config.toml
rope_fraction = 1.0
bias = "none"
extras = ["local attention windows", "exclusive self-attention", "value embeddings", "hashed n-gram embeddings", "a smear gate", "an embedding shortcut", "skips across layers", "capped logits"]
init_std_down = 0.0
beta1 = 0.95
beta2 = 0.95
weight_decay = 0.088
warmup_steps = 249
schedule = "wsd"
Each number is 200 + 20 x the weight over its row's rms, rounded and kept within 0 to 999. Layers, rows and columns count from 0. The size before them is the row's rms in percent of the matrix's.

# layer 6 attention query, 128x128, rms 0.207, rows 98-125, columns 0-127
092,207,215,231,193,215,193,180,187,182,215,175,193,227,217,201,226,166,163,194,188,200,203,175,220,175,191,206,188,190,234,177,221,182,218,182,221,192,230,156,212,206,200,197,242,154,220,176,200,195,193,199,216,215,231,208,200,222,231,179,218,211,228,181,201,190,183,224,182,207,184,197,217,191,219,208,211,198,208,203,191,206,218,228,218,227,200,198,204,199,242,205,190,215,201,184,191,213,209,150,186,222,210,230,184,174,208,170,215,202,200,195,202,206,148,193,209,189,148,214,197,228,211,153,202,178,183,235,205
093,204,211,203,204,190,192,186,215,203,203,177,207,179,191,177,205,198,202,180,222,156,203,216,216,193,224,182,207,210,178,192,164,186,216,184,238,176,189,230,161,190,206,212,174,190,192,184,221,199,203,223,181,174,192,166,267,202,169,176,223,180,232,183,196,219,186,180,213,204,209,169,205,203,216,202,219,195,214,185,180,183,179,243,200,187,201,228,192,204,186,183,191,172,183,190,184,231,233,178,218,200,218,196,227,164,229,201,195,230,206,191,165,197,258,193,195,191,212,202,198,234,205,202,220,172,205,183,215
089,246,197,186,215,190,210,216,207,209,175,218,204,231,204,204,193,189,196,200,191,193,171,185,216,226,194,198,206,170,191,220,190,223,180,192,211,197,214,184,211,213,210,227,218,187,147,201,222,180,206,200,191,187,228,213,240,231,172,189,205,166,197,200,179,225,147,202,213,193,168,192,190,195,184,215,200,204,205,214,230,203,200,178,163,208,215,208,242,207,214,177,177,197,191,228,203,209,191,206,217,156,184,224,190,201,246,172,190,187,163,218,176,188,252,206,188,174,196,153,204,182,197,200,219,208,176,186,197
086,177,221,201,183,214,193,194,192,197,202,182,212,195,184,220,241,206,196,192,245,200,190,184,210,183,228,199,192,182,199,205,203,149,215,219,188,186,215,196,210,228,170,213,225,209,223,179,194,214,226,202,226,180,208,230,162,217,234,187,240,231,189,201,223,190,166,185,176,206,195,209,175,222,198,187,195,184,202,200,145,175,212,188,185,249,193,198,225,179,205,216,192,202,251,182,177,176,194,163,207,229,173,178,201,212,209,200,206,157,199,175,211,204,187,186,186,185,190,194,224,212,203,181,193,220,207,236,185
084,204,194,214,211,171,184,181,177,184,194,164,210,206,192,178,203,201,192,260,163,217,186,195,168,211,205,205,188,208,235,188,174,206,168,178,181,220,178,214,201,221,175,197,216,188,196,221,175,204,176,217,196,178,196,184,164,201,217,215,200,211,208,178,208,194,250,186,202,179,242,210,194,222,183,210,166,219,207,173,201,221,201,181,234,201,218,184,214,217,153,201,175,204,203,222,156,173,204,196,180,204,196,200,204,194,174,197,173,211,167,181,206,191,227,214,223,201,186,247,214,233,178,216,229,198,191,216,201
088,208,200,200,201,210,189,216,205,209,232,194,187,176,184,203,183,186,226,181,187,198,221,202,172,185,209,179,208,230,172,184,183,235,227,194,194,209,195,234,168,154,213,193,218,183,222,212,197,197,190,195,211,160,171,196,214,198,181,199,187,239,211,202,219,196,214,192,213,213,194,171,196,209,181,153,184,231,207,210,210,175,183,160,175,202,188,156,174,210,234,203,243,187,166,218,216,204,237,221,197,191,202,168,203,200,181,187,199,183,233,182,228,198,196,176,201,207,189,207,183,203,238,212,147,177,203,192,227
093,202,208,216,189,179,162,204,181,190,209,213,201,206,190,187,234,184,210,168,217,196,189,192,184,162,209,187,193,215,187,204,210,205,191,183,228,166,213,214,206,177,198,217,159,188,196,190,208,165,196,225,177,139,214,200,207,170,209,172,184,213,224,213,218,220,184,215,202,229,195,233,198,188,246,207,205,208,248,161,206,223,160,182,205,244,210,207,261,213,202,205,201,203,221,191,177,190,206,230,215,184,217,191,218,151,225,215,191,215,201,181,195,210,211,189,201,215,191,202,177,226,208,187,192,194,210,202,196
091,230,184,213,202,192,204,181,210,177,183,212,204,216,174,189,208,215,168,207,193,194,193,202,162,213,191,209,184,196,255,210,231,218,186,249,226,205,200,193,206,187,220,143,199,196,181,240,192,211,217,183,226,216,173,184,235,216,173,196,213,204,191,179,217,190,174,237,187,196,215,194,187,191,202,203,218,192,189,209,169,201,226,227,249,201,188,198,183,222,192,190,209,193,230,193,189,204,132,229,188,210,184,188,221,184,236,189,194,214,195,205,195,208,228,194,167,208,190,206,190,175,208,180,224,205,234,196,188
092,204,173,236,188,207,191,207,188,213,215,204,199,200,210,228,200,168,202,176,196,207,195,226,252,176,198,231,198,204,177,213,210,197,200,170,217,187,198,220,209,205,185,211,202,206,150,200,198,202,197,228,216,252,193,179,173,199,208,224,217,201,190,218,189,160,191,206,202,160,208,244,206,218,222,165,208,226,185,198,242,202,215,229,203,251,198,190,201,196,197,226,217,186,186,192,202,174,206,186,198,225,198,203,180,168,193,201,221,194,202,212,223,201,175,200,241,179,183,218,173,210,173,201,141,228,209,184,202
082,230,188,193,222,191,233,185,202,194,193,233,182,256,212,183,206,226,193,184,203,227,239,183,209,211,170,215,215,184,201,205,188,224,206,174,202,191,191,161,203,211,193,196,206,169,198,187,187,179,191,209,212,242,257,223,202,252,195,175,184,186,221,202,207,195,192,200,197,193,191,207,215,209,185,171,216,205,214,212,202,188,216,219,180,215,214,204,211,196,189,194,195,178,188,169,187,224,215,229,182,200,195,240,198,213,188,198,185,207,173,212,243,198,169,192,196,199,184,159,211,150,200,191,227,154,179,212,176
094,200,168,219,213,180,178,227,186,230,221,195,195,199,233,181,184,198,196,222,171,220,187,198,222,219,202,180,196,169,179,184,181,213,219,188,203,214,198,230,244,235,198,225,215,199,191,223,174,201,167,227,178,171,201,190,214,203,200,225,193,188,195,212,170,193,205,208,211,212,168,186,212,213,217,200,167,224,191,201,261,199,186,226,211,206,208,191,204,198,201,176,206,185,179,243,179,174,210,198,187,175,168,194,200,179,206,175,198,203,191,202,176,218,206,187,198,164,210,193,145,230,177,218,144,205,188,200,186
086,164,207,205,204,199,183,182,195,179,201,210,201,182,207,196,190,225,211,149,229,187,197,251,182,214,198,227,153,243,211,207,222,178,202,194,228,207,198,228,192,184,206,201,200,206,173,219,187,207,211,188,215,214,186,194,147,197,221,240,215,145,192,181,189,197,220,232,222,211,231,226,198,200,196,219,213,173,219,189,169,171,196,201,238,196,224,200,191,192,177,230,217,204,231,162,225,182,198,186,196,216,213,190,215,173,186,203,214,216,215,211,186,189,157,203,217,183,213,182,204,181,210,204,200,183,213,195,217
091,198,200,164,190,189,207,202,178,233,207,237,184,246,224,201,164,171,210,200,214,213,228,236,215,189,188,188,218,218,139,203,195,191,213,191,191,214,196,201,193,169,205,239,168,201,201,190,207,195,189,208,197,239,236,217,192,204,216,191,180,197,214,233,194,208,224,168,208,191,179,228,226,208,193,203,216,195,213,217,223,184,205,206,146,198,235,191,213,198,223,192,200,182,190,166,224,211,220,230,197,205,205,215,179,212,176,219,209,209,202,196,201,197,165,202,222,227,214,153,198,180,225,224,192,177,171,194,186
091,228,195,178,194,190,193,220,219,217,193,212,187,216,210,209,178,182,191,185,220,196,179,187,213,201,210,149,204,196,245,232,198,235,219,187,199,204,198,168,198,226,218,166,218,171,183,228,184,194,212,219,176,222,201,201,246,183,192,175,202,177,209,231,162,227,199,215,189,174,202,212,195,190,216,208,200,190,192,203,250,203,211,256,183,195,193,204,204,200,225,190,216,176,207,218,221,212,160,184,230,169,225,187,173,188,210,194,216,224,188,204,172,193,231,194,203,220,220,190,162,206,197,186,186,180,209,169,172
083,188,222,169,200,207,190,192,190,196,202,221,208,169,194,219,201,191,202,164,207,185,168,208,221,190,229,204,216,192,165,229,183,161,200,246,175,228,212,229,218,234,194,217,243,219,193,197,206,228,217,190,206,177,184,259,168,196,236,198,262,203,179,206,206,219,191,206,207,168,195,204,189,205,184,196,198,195,194,223,171,185,221,201,210,180,192,200,200,171,230,210,206,212,219,207,233,155,180,195,222,223,224,189,189,219,186,187,209,172,194,187,200,204,185,211,201,206,206,224,218,227,215,226,196,214,212,215,224
090,198,213,161,204,216,216,204,219,247,213,217,194,202,233,206,184,230,186,189,197,203,208,232,219,220,182,191,198,215,171,199,202,187,213,184,216,205,215,191,203,209,177,225,233,200,243,200,238,203,220,175,207,194,209,213,222,210,176,198,228,149,180,173,175,189,192,170,179,218,184,181,192,187,217,230,225,178,186,214,197,135,201,212,221,171,210,177,216,195,239,200,211,196,195,182,181,214,226,189,188,185,183,226,213,208,212,201,195,225,193,208,221,197,179,173,203,204,245,173,181,170,199,220,182,221,194,174,207
092,191,189,213,184,208,172,214,178,198,225,201,204,188,210,188,194,164,194,184,221,212,189,195,191,185,208,228,200,221,177,164,207,216,234,211,224,187,225,235,215,193,211,212,202,210,209,197,220,178,187,198,227,202,204,165,184,222,206,240,205,175,197,241,175,182,166,240,204,216,210,193,185,229,201,184,243,184,177,194,209,227,197,196,163,212,223,192,173,188,240,193,222,186,211,208,188,164,244,163,189,209,184,175,202,188,191,169,206,190,206,205,215,196,205,191,172,191,190,186,180,192,208,159,148,238,205,209,197
084,187,192,200,220,172,206,192,184,196,200,207,206,235,222,185,174,174,215,221,200,206,200,214,187,213,185,210,205,220,185,213,197,227,171,201,200,202,195,203,208,178,217,227,138,204,150,232,185,192,159,218,203,201,213,179,186,193,212,227,177,203,169,227,190,205,237,196,209,189,219,195,233,192,180,243,204,214,214,163,217,258,199,182,214,202,196,188,222,223,151,227,160,220,187,200,200,211,229,228,186,201,202,216,209,208,185,248,188,200,197,216,194,182,211,222,212,222,205,182,183,188,187,223,224,200,205,194,192
096,219,209,213,190,204,195,197,179,166,154,207,207,211,194,204,208,199,187,203,194,196,170,203,232,194,211,225,212,191,197,226,200,207,176,222,173,208,214,237,226,212,226,212,162,224,169,189,237,186,212,229,187,194,214,209,177,192,199,218,171,200,185,225,188,227,142,209,187,164,175,218,194,218,203,195,211,157,213,196,188,231,225,194,155,229,222,219,224,229,223,188,171,216,217,182,221,205,165,172,209,201,201,207,195,197,215,185,200,201,190,211,193,212,240,239,165,214,200,202,232,189,192,186,218,216,215,197,205
083,197,194,173,198,205,186,201,206,195,208,210,192,226,178,210,168,147,226,149,219,232,215,210,184,213,203,172,201,238,208,210,184,233,211,201,187,208,206,236,184,171,203,172,213,200,234,230,192,166,190,170,190,238,193,171,217,201,204,230,179,183,154,216,169,189,218,228,207,208,228,239,177,188,189,186,225,186,188,204,237,187,221,201,195,198,202,185,204,212,222,202,219,178,225,215,201,198,229,189,184,191,196,225,180,197,190,189,191,205,214,192,200,188,161,166,193,197,206,201,213,182,228,196,165,182,173,188,192
119,171,172,193,230,216,210,181,224,207,230,238,209,200,235,191,198,208,195,174,225,218,236,197,198,208,179,206,192,159,182,182,216,193,214,214,214,198,184,175,208,188,191,205,218,171,234,199,214,185,172,164,220,219,182,200,236,209,224,170,208,198,228,208,211,172,238,213,200,211,200,213,201,193,188,225,208,220,187,222,195,202,197,213,217,142,186,232,206,192,188,196,232,215,190,216,175,183,186,195,200,186,194,202,190,212,194,155,211,199,221,191,187,198,125,192,202,201,220,172,168,194,211,206,210,180,214,221,177
078,227,186,202,200,168,184,188,186,194,217,193,193,240,210,172,200,178,185,234,183,214,226,191,191,208,189,199,175,217,212,187,188,218,200,197,209,201,187,189,225,203,182,185,191,188,241,224,188,186,175,230,201,200,253,201,180,197,212,260,179,177,217,203,203,190,222,211,198,187,205,201,206,239,210,185,198,234,212,187,234,226,205,204,220,225,223,167,231,216,215,206,208,182,201,208,185,188,227,210,146,191,178,197,205,227,171,235,159,208,167,197,230,195,167,207,200,210,199,204,212,219,211,225,178,168,201,211,181
087,212,210,179,178,205,195,235,221,226,207,209,184,197,180,221,173,157,205,186,205,202,210,242,152,179,207,172,191,227,211,205,212,208,204,154,190,210,209,202,162,176,227,210,218,188,208,202,190,202,200,191,237,205,189,202,186,189,197,198,206,218,205,199,224,190,220,195,194,196,178,224,196,193,194,199,161,208,221,201,212,159,192,189,183,171,236,152,198,229,183,225,212,179,190,189,240,212,178,209,206,205,213,200,190,183,180,189,195,215,237,173,207,205,168,180,223,204,195,204,202,200,232,200,151,186,210,150,230
091,238,202,199,186,177,196,204,222,195,193,182,210,210,200,194,210,223,201,198,189,181,229,196,242,210,210,201,199,244,169,224,176,189,219,181,211,204,196,184,170,224,174,212,184,210,192,185,222,213,204,214,188,182,178,191,213,226,166,206,212,156,233,207,230,201,180,154,211,190,207,204,212,237,195,159,183,200,191,204,229,183,183,208,184,222,244,206,211,183,200,172,181,208,182,214,159,239,241,195,202,194,198,173,207,181,227,188,195,209,183,180,213,206,238,224,200,171,215,233,203,184,178,225,206,212,170,193,221
087,193,208,235,190,198,236,188,236,191,212,175,200,162,224,212,218,245,198,177,202,166,225,201,250,221,183,196,206,178,216,211,200,199,208,213,214,201,178,164,212,206,189,164,188,222,176,223,202,197,212,195,193,224,161,171,207,155,165,197,207,178,182,204,211,201,221,164,191,187,217,205,205,188,228,186,160,202,193,210,208,225,193,236,226,210,171,211,193,191,212,213,201,225,188,186,195,236,174,222,225,184,228,193,227,173,185,206,202,207,191,213,212,211,184,205,225,193,226,230,178,207,187,213,184,171,192,213,225
088,241,203,194,202,199,191,204,202,214,218,196,196,232,192,201,188,187,198,198,169,218,219,197,200,197,198,180,233,216,177,193,157,223,242,204,152,206,213,233,211,226,168,201,191,167,222,180,211,197,177,199,216,196,207,224,221,205,192,202,207,248,201,211,213,183,200,180,191,189,186,206,188,223,215,179,180,225,220,223,206,168,208,194,199,198,233,164,225,209,217,169,212,189,170,196,186,206,249,206,202,207,172,219,207,186,190,175,181,200,220,165,241,209,196,175,220,216,222,230,180,206,234,204,153,200,171,202,214
099,192,173,216,208,196,182,205,190,217,228,213,205,179,225,207,206,184,219,195,181,209,196,190,212,191,216,202,230,197,152,231,194,175,236,191,164,232,205,217,228,208,205,208,200,191,211,204,195,196,193,205,173,184,183,209,173,186,249,204,241,235,211,221,227,206,225,193,222,179,218,225,202,220,182,152,177,213,189,206,210,197,183,197,217,209,183,171,172,160,225,215,217,224,192,205,195,207,210,206,220,214,198,145,177,193,163,186,229,187,211,182,194,199,188,214,208,200,250,222,165,211,206,213,177,208,212,222,213
088,186,179,226,190,206,185,216,212,174,196,201,199,186,180,199,193,225,211,193,197,224,225,190,202,179,211,218,200,163,215,204,184,191,177,201,194,204,207,236,215,186,181,187,204,194,202,177,179,173,169,194,175,185,212,225,179,206,210,191,187,209,185,201,208,203,169,231,233,243,215,232,201,222,183,207,213,193,214,200,186,159,178,212,179,215,229,203,216,233,181,159,190,210,204,263,188,165,160,237,211,188,199,204,184,224,208,177,196,203,183,186,204,191,195,163,197,169,173,190,228,210,199,244,220,160,185,221,201
# layer 6 attention key, 128x128, rms 0.18, rows 98-124, columns 0-127
120,199,184,193,200,211,181,156,192,212,191,177,214,181,203,180,239,165,214,202,238,194,197,190,169,171,197,202,187,163,250,201,186,232,182,200,225,218,186,174,238,173,233,199,247,169,200,171,200,179,133,204,219,205,205,198,181,204,228,211,194,200,220,197,206,187,202,189,196,191,205,185,184,194,189,205,211,196,180,166,203,223,230,223,164,187,189,191,213,190,188,205,196,207,183,213,221,181,201,216,194,194,200,208,193,222,171,171,203,212,218,204,214,172,216,239,202,194,182,227,201,234,231,175,209,202,201,176,197
108,195,211,218,195,204,181,186,198,169,150,150,184,195,232,202,186,191,195,185,215,175,212,192,190,185,206,209,216,215,198,209,166,198,226,175,220,217,230,239,179,169,182,208,193,214,199,196,195,205,187,173,206,220,163,176,191,186,159,196,214,190,170,171,196,212,213,179,211,190,206,185,192,193,171,191,163,235,198,169,226,204,221,244,235,184,172,179,194,179,215,187,181,193,195,219,172,205,186,233,210,189,195,181,204,205,225,222,193,190,221,204,188,168,187,173,162,202,207,219,160,174,208,210,224,193,218,193,213
100,187,181,226,188,153,176,237,197,203,220,195,176,225,171,193,190,192,218,226,197,196,199,190,184,224,204,165,186,211,208,192,168,190,184,185,226,198,198,203,201,203,207,207,198,189,184,221,194,213,213,190,179,165,191,178,195,200,180,194,160,214,208,189,193,208,186,210,217,141,215,251,202,212,153,180,171,202,207,226,208,192,188,204,209,206,224,205,211,189,189,178,185,196,195,264,207,218,180,218,198,177,160,215,188,206,211,207,194,179,204,197,209,171,247,205,186,156,186,184,196,209,157,187,190,201,206,187,169
097,222,184,190,231,220,176,207,193,208,205,202,222,220,155,215,221,188,212,185,233,218,212,163,158,169,203,195,200,168,204,178,184,226,203,224,206,189,210,204,215,198,231,183,195,222,207,201,192,208,186,194,226,206,180,233,181,250,240,220,207,218,167,221,186,188,211,152,193,198,199,169,183,208,183,202,204,172,205,187,153,205,196,170,210,170,207,211,226,207,206,190,232,191,213,194,204,170,234,196,202,215,215,214,198,207,166,208,236,201,237,162,208,196,209,193,201,201,212,211,225,206,196,164,182,173,200,198,199
100,180,197,211,197,195,203,186,186,188,189,189,215,210,188,204,180,220,172,228,164,209,229,221,191,201,223,199,177,208,199,147,226,173,215,211,158,188,225,182,210,218,168,199,214,179,183,209,191,184,214,187,197,223,203,196,170,202,220,177,200,193,199,207,188,216,227,198,178,200,207,205,217,216,209,242,170,181,208,195,214,217,229,184,215,172,237,196,187,211,204,250,194,210,206,182,213,201,235,199,235,222,204,219,204,199,201,234,166,219,189,175,197,184,176,203,196,197,204,196,172,263,236,236,223,204,228,218,221
104,214,242,181,214,197,231,185,213,214,184,203,194,155,203,212,190,211,238,190,182,224,226,199,206,154,201,213,202,245,186,207,208,191,197,230,198,181,190,216,183,171,203,230,174,219,223,193,211,211,215,191,207,196,166,230,231,178,220,174,215,195,211,156,228,184,195,195,211,233,167,183,213,207,207,198,208,268,214,197,199,196,218,204,190,199,203,193,220,198,208,198,205,195,206,181,161,204,210,184,201,179,222,171,200,218,226,179,197,186,218,219,215,193,176,202,208,246,186,215,175,168,195,214,177,236,187,213,207
117,199,193,207,173,180,150,185,181,185,203,191,204,214,199,182,191,169,220,188,210,233,203,216,163,210,199,198,230,191,217,204,162,206,185,200,203,209,222,195,192,182,209,196,176,192,210,194,208,176,185,204,207,161,191,186,157,202,206,171,214,175,189,188,219,200,214,165,205,184,178,175,198,192,193,206,141,215,223,197,197,209,207,218,242,208,215,172,222,179,219,193,211,234,187,204,180,224,134,231,223,177,225,208,200,189,186,213,207,238,224,185,181,170,206,179,211,194,228,222,184,212,231,181,178,195,209,194,208
114,206,206,175,196,196,159,185,202,134,222,239,203,226,198,179,212,203,173,187,184,174,192,235,176,208,208,222,200,188,228,177,168,195,180,184,200,233,197,193,222,210,224,221,229,179,173,186,203,194,207,183,241,201,212,177,203,221,188,198,193,197,169,215,185,231,208,231,184,186,213,212,191,176,176,231,204,154,192,230,191,162,202,208,197,202,193,173,185,206,190,198,162,216,174,188,187,186,198,203,223,223,185,185,177,217,214,210,172,193,185,183,193,183,235,186,193,183,214,179,206,211,192,236,166,196,185,215,192
106,216,204,212,161,199,215,187,203,236,194,190,215,183,191,240,210,201,228,209,183,197,201,200,215,201,218,223,190,181,198,226,203,195,174,210,167,188,174,196,186,202,171,176,223,190,179,196,215,217,207,227,163,192,188,184,205,209,217,217,212,199,203,226,203,194,196,226,241,226,208,143,219,192,198,173,198,202,163,215,244,192,243,191,191,202,192,220,216,204,176,170,180,169,188,215,233,216,183,233,216,186,182,174,182,231,204,167,211,201,201,196,230,182,169,199,234,198,230,194,189,192,243,175,187,181,196,198,184
095,180,197,219,202,167,214,180,215,205,225,198,204,202,197,167,226,213,218,178,220,214,193,209,180,227,192,181,203,193,217,203,216,230,191,174,220,179,191,227,245,219,207,202,211,220,196,194,209,163,164,209,181,187,255,156,205,219,204,217,163,201,214,197,190,181,183,221,201,175,210,225,199,175,164,216,262,192,157,188,185,214,208,202,184,200,228,206,192,211,207,196,220,212,180,179,207,203,215,178,199,205,158,216,189,226,210,188,148,196,196,215,219,198,214,217,208,174,192,205,220,198,188,187,217,188,187,205,159
109,200,192,210,207,198,220,186,217,229,213,194,201,192,217,221,195,184,224,222,185,178,242,209,203,202,251,180,171,186,193,190,211,173,212,211,181,209,188,167,171,190,198,185,195,199,186,243,184,189,194,195,155,175,182,201,196,210,194,183,171,213,218,214,214,190,212,226,217,212,211,202,235,210,220,191,144,230,207,186,222,203,202,199,192,173,203,223,174,160,173,199,182,157,177,253,192,210,174,241,202,169,200,213,197,220,217,200,192,180,210,198,201,198,174,213,186,200,208,196,176,231,212,223,196,177,224,227,181
100,216,194,181,225,230,217,197,246,168,200,220,214,213,211,216,216,211,204,218,228,226,213,222,194,180,180,219,173,215,185,207,199,191,180,171,230,217,184,201,189,228,170,207,192,185,178,187,211,182,199,245,191,211,197,186,192,205,190,214,240,137,204,220,179,241,170,194,198,187,219,165,183,188,210,187,200,167,207,207,225,221,208,181,224,208,212,213,170,172,174,203,190,193,172,172,225,227,191,187,207,181,185,188,226,182,211,214,217,226,196,211,167,232,196,182,217,183,225,197,191,177,211,220,223,194,180,182,181
102,192,201,218,190,178,239,200,202,247,213,191,188,195,216,188,216,214,222,185,213,211,192,238,238,208,184,187,208,199,156,248,211,187,208,217,221,205,185,226,205,213,174,204,175,217,198,198,196,202,170,249,182,171,227,197,201,207,211,196,198,190,218,232,205,166,182,183,222,214,158,215,222,178,206,178,220,218,200,183,196,211,197,200,202,199,232,213,193,176,220,172,214,189,220,174,202,203,194,161,168,198,193,203,229,185,193,170,201,176,174,226,209,201,202,217,204,193,194,181,230,165,182,152,205,174,175,197,176
104,201,227,215,194,178,191,176,168,224,214,209,181,239,226,212,208,160,181,192,209,174,182,182,230,230,201,179,213,204,199,176,182,196,182,175,215,234,206,193,196,202,187,219,232,199,189,241,208,198,191,218,182,176,195,181,212,195,148,207,208,196,203,195,185,232,199,223,230,168,182,201,211,184,214,181,153,228,197,188,231,199,187,201,185,192,167,202,187,184,195,193,170,187,200,216,205,252,161,227,177,229,189,169,185,213,215,191,213,174,195,218,213,183,206,222,184,204,211,181,177,215,192,181,169,226,193,180,182
098,218,204,182,228,196,195,214,170,231,191,197,187,215,176,216,205,226,196,211,220,192,229,138,210,182,182,225,222,197,159,195,176,208,194,233,184,219,204,218,209,196,189,202,212,220,209,204,189,231,191,222,174,187,176,243,237,198,221,200,232,224,205,223,189,199,185,176,185,207,219,194,188,217,233,183,199,187,245,184,184,196,234,166,223,174,188,222,191,183,182,186,227,187,224,198,199,200,211,169,207,227,217,216,199,163,178,220,256,191,217,207,219,218,189,200,212,212,197,204,218,204,183,194,191,198,191,168,186
114,208,195,164,220,197,227,209,210,210,225,199,188,209,188,175,218,202,206,194,172,196,229,209,222,215,210,170,216,176,177,214,201,196,220,182,262,204,206,219,181,172,216,223,180,195,201,249,177,210,181,230,186,164,194,202,223,199,188,203,187,192,219,156,205,184,183,185,186,212,218,201,179,203,218,158,237,193,187,202,222,168,191,218,182,202,226,203,166,194,186,182,200,181,192,230,194,198,251,184,157,184,161,197,230,205,225,201,188,193,181,166,194,219,197,180,203,193,176,190,195,194,183,177,230,202,211,188,188
116,202,214,184,174,221,219,217,210,198,196,194,207,179,204,206,202,189,209,214,221,236,243,211,179,160,213,222,177,179,201,216,194,202,215,252,213,208,211,185,173,206,247,171,174,194,196,193,198,188,193,206,220,215,173,218,211,229,213,211,186,180,197,196,181,202,183,211,207,201,210,173,202,180,203,191,190,212,176,212,197,238,198,189,182,238,176,225,202,159,178,176,173,161,206,217,216,174,158,204,201,167,217,192,188,231,216,179,224,170,249,194,214,186,217,181,212,211,197,181,204,178,228,203,157,197,193,216,216
118,178,194,229,175,188,213,229,216,203,208,207,207,213,213,202,195,207,199,216,168,208,181,249,207,214,221,221,201,200,157,222,221,156,215,203,175,183,209,194,204,232,177,220,171,174,172,213,212,203,214,225,180,206,226,178,183,220,193,175,220,184,222,218,204,225,186,211,226,182,173,247,254,183,223,239,211,190,212,204,208,178,186,202,230,218,224,207,209,203,236,236,205,211,221,202,223,221,186,186,229,183,196,214,217,198,197,207,201,211,148,220,179,186,220,185,196,192,207,184,199,191,209,212,196,227,220,217,204
117,191,187,220,178,175,164,234,176,202,174,196,175,181,172,180,191,189,160,217,211,206,173,172,170,218,188,202,212,205,230,223,164,221,190,219,171,188,215,193,212,227,213,190,192,204,187,194,223,225,237,195,218,178,205,201,195,220,200,211,187,215,217,238,157,204,195,205,187,196,193,195,204,195,180,199,163,165,209,209,173,190,199,206,210,223,200,230,195,172,187,170,192,199,251,203,225,181,155,206,207,179,212,194,181,176,196,211,200,189,207,182,177,198,257,187,212,184,210,183,221,176,183,189,191,175,213,172,218
103,219,234,185,191,211,218,190,207,216,196,226,202,201,205,201,203,192,227,208,204,240,210,209,218,188,193,189,233,196,168,196,233,192,192,219,215,218,187,191,161,200,169,219,164,209,222,210,238,202,200,226,212,202,216,201,217,220,231,199,215,164,243,207,195,235,175,216,251,207,188,189,192,186,195,203,225,197,193,230,224,208,184,193,162,225,164,201,178,160,206,214,181,184,210,190,196,206,186,189,167,184,192,178,189,196,189,189,196,192,188,237,235,174,192,207,191,192,213,155,223,185,219,196,187,255,190,205,188
117,213,199,162,210,226,225,197,226,222,225,192,218,196,246,216,215,196,205,167,244,188,235,192,211,188,164,190,194,147,209,209,239,231,181,194,231,208,162,183,219,188,204,155,199,188,222,179,182,166,166,212,186,214,205,187,240,202,184,191,202,211,216,192,214,163,203,191,199,198,218,207,184,198,235,191,206,238,178,207,183,198,177,211,200,200,178,175,187,194,208,213,192,219,184,205,184,184,202,171,179,195,212,212,200,197,174,199,206,207,182,231,211,209,178,217,204,176,184,203,218,250,210,214,214,186,189,222,210
090,168,196,214,214,174,217,157,205,196,219,205,205,200,199,171,233,221,180,205,171,240,232,261,197,196,220,177,182,207,215,182,225,211,193,219,177,198,208,199,207,213,188,193,218,179,186,227,192,176,170,212,210,206,234,184,195,232,211,190,185,158,210,213,212,191,218,216,211,191,203,208,236,170,200,225,228,158,185,212,207,222,210,196,184,180,222,238,183,176,215,224,197,206,196,203,212,197,232,213,202,201,194,198,202,215,178,215,159,208,202,190,214,176,183,215,221,181,216,196,189,203,250,223,152,195,196,207,197
111,210,226,216,194,203,233,190,193,245,206,203,206,213,211,217,192,213,213,207,185,217,180,216,224,168,199,189,194,230,189,184,204,183,170,222,224,225,181,201,199,203,165,230,198,186,237,201,227,226,223,215,202,162,174,221,218,174,203,175,254,168,213,190,210,195,180,167,213,208,159,167,184,218,198,198,198,234,216,202,204,187,205,195,190,181,213,195,190,213,184,188,198,187,185,175,163,228,226,173,198,214,190,160,212,215,223,156,200,199,186,216,198,212,185,193,210,212,190,202,172,162,194,177,178,216,179,164,192
119,183,233,229,183,167,217,196,203,198,160,158,190,195,173,186,194,226,204,182,192,188,199,191,188,222,225,207,175,247,216,220,193,231,222,206,183,184,217,224,182,198,184,168,210,225,206,236,176,239,227,195,186,197,177,198,182,213,172,199,199,215,191,178,182,180,197,192,212,198,212,157,207,209,194,153,189,203,227,195,225,200,241,206,230,208,232,191,217,185,204,195,194,192,207,203,166,184,226,228,228,207,184,190,173,217,218,239,169,192,210,185,218,192,191,181,177,210,190,213,167,169,190,218,210,196,210,195,220
108,211,204,196,201,197,199,209,218,183,186,206,200,218,215,208,243,223,210,165,189,159,156,185,212,248,214,214,221,229,214,197,225,226,202,177,172,193,183,184,212,172,183,204,242,207,204,222,219,220,209,202,176,232,212,178,183,161,158,212,213,208,190,186,217,180,199,251,201,196,226,164,213,190,229,167,199,186,190,195,248,175,224,243,213,187,199,204,186,234,198,220,191,193,184,177,197,226,193,213,206,191,191,214,188,172,190,199,189,208,189,187,222,210,182,198,200,210,204,230,180,184,213,201,206,221,215,180,221
119,200,226,202,192,175,223,172,188,231,179,182,187,189,187,185,193,198,208,185,181,215,216,191,191,195,216,192,239,192,184,209,211,204,238,261,191,182,207,222,221,166,205,223,168,216,223,211,198,213,190,222,194,150,200,216,223,197,226,157,211,233,232,213,219,158,192,202,208,235,196,171,210,218,197,208,219,238,198,195,171,188,239,186,189,154,218,193,212,174,208,201,195,183,225,188,163,167,215,197,203,181,178,178,189,217,183,188,169,186,217,183,209,193,174,198,196,215,176,199,181,193,213,196,193,202,212,208,207
107,210,226,207,192,195,228,190,195,263,182,189,210,174,221,228,200,220,213,191,200,196,212,162,196,195,183,223,202,189,168,220,186,221,207,213,183,184,198,188,173,186,208,206,193,227,180,196,194,225,204,225,174,210,191,229,215,217,212,198,221,230,215,215,223,191,190,193,205,226,205,171,228,203,253,160,165,242,222,179,213,195,238,162,226,206,190,183,204,178,158,200,222,198,220,181,196,224,202,230,217,211,230,190,203,192,175,191,218,181,216,214,206,196,192,217,209,257,197,202,182,192,221,198,202,208,215,210,206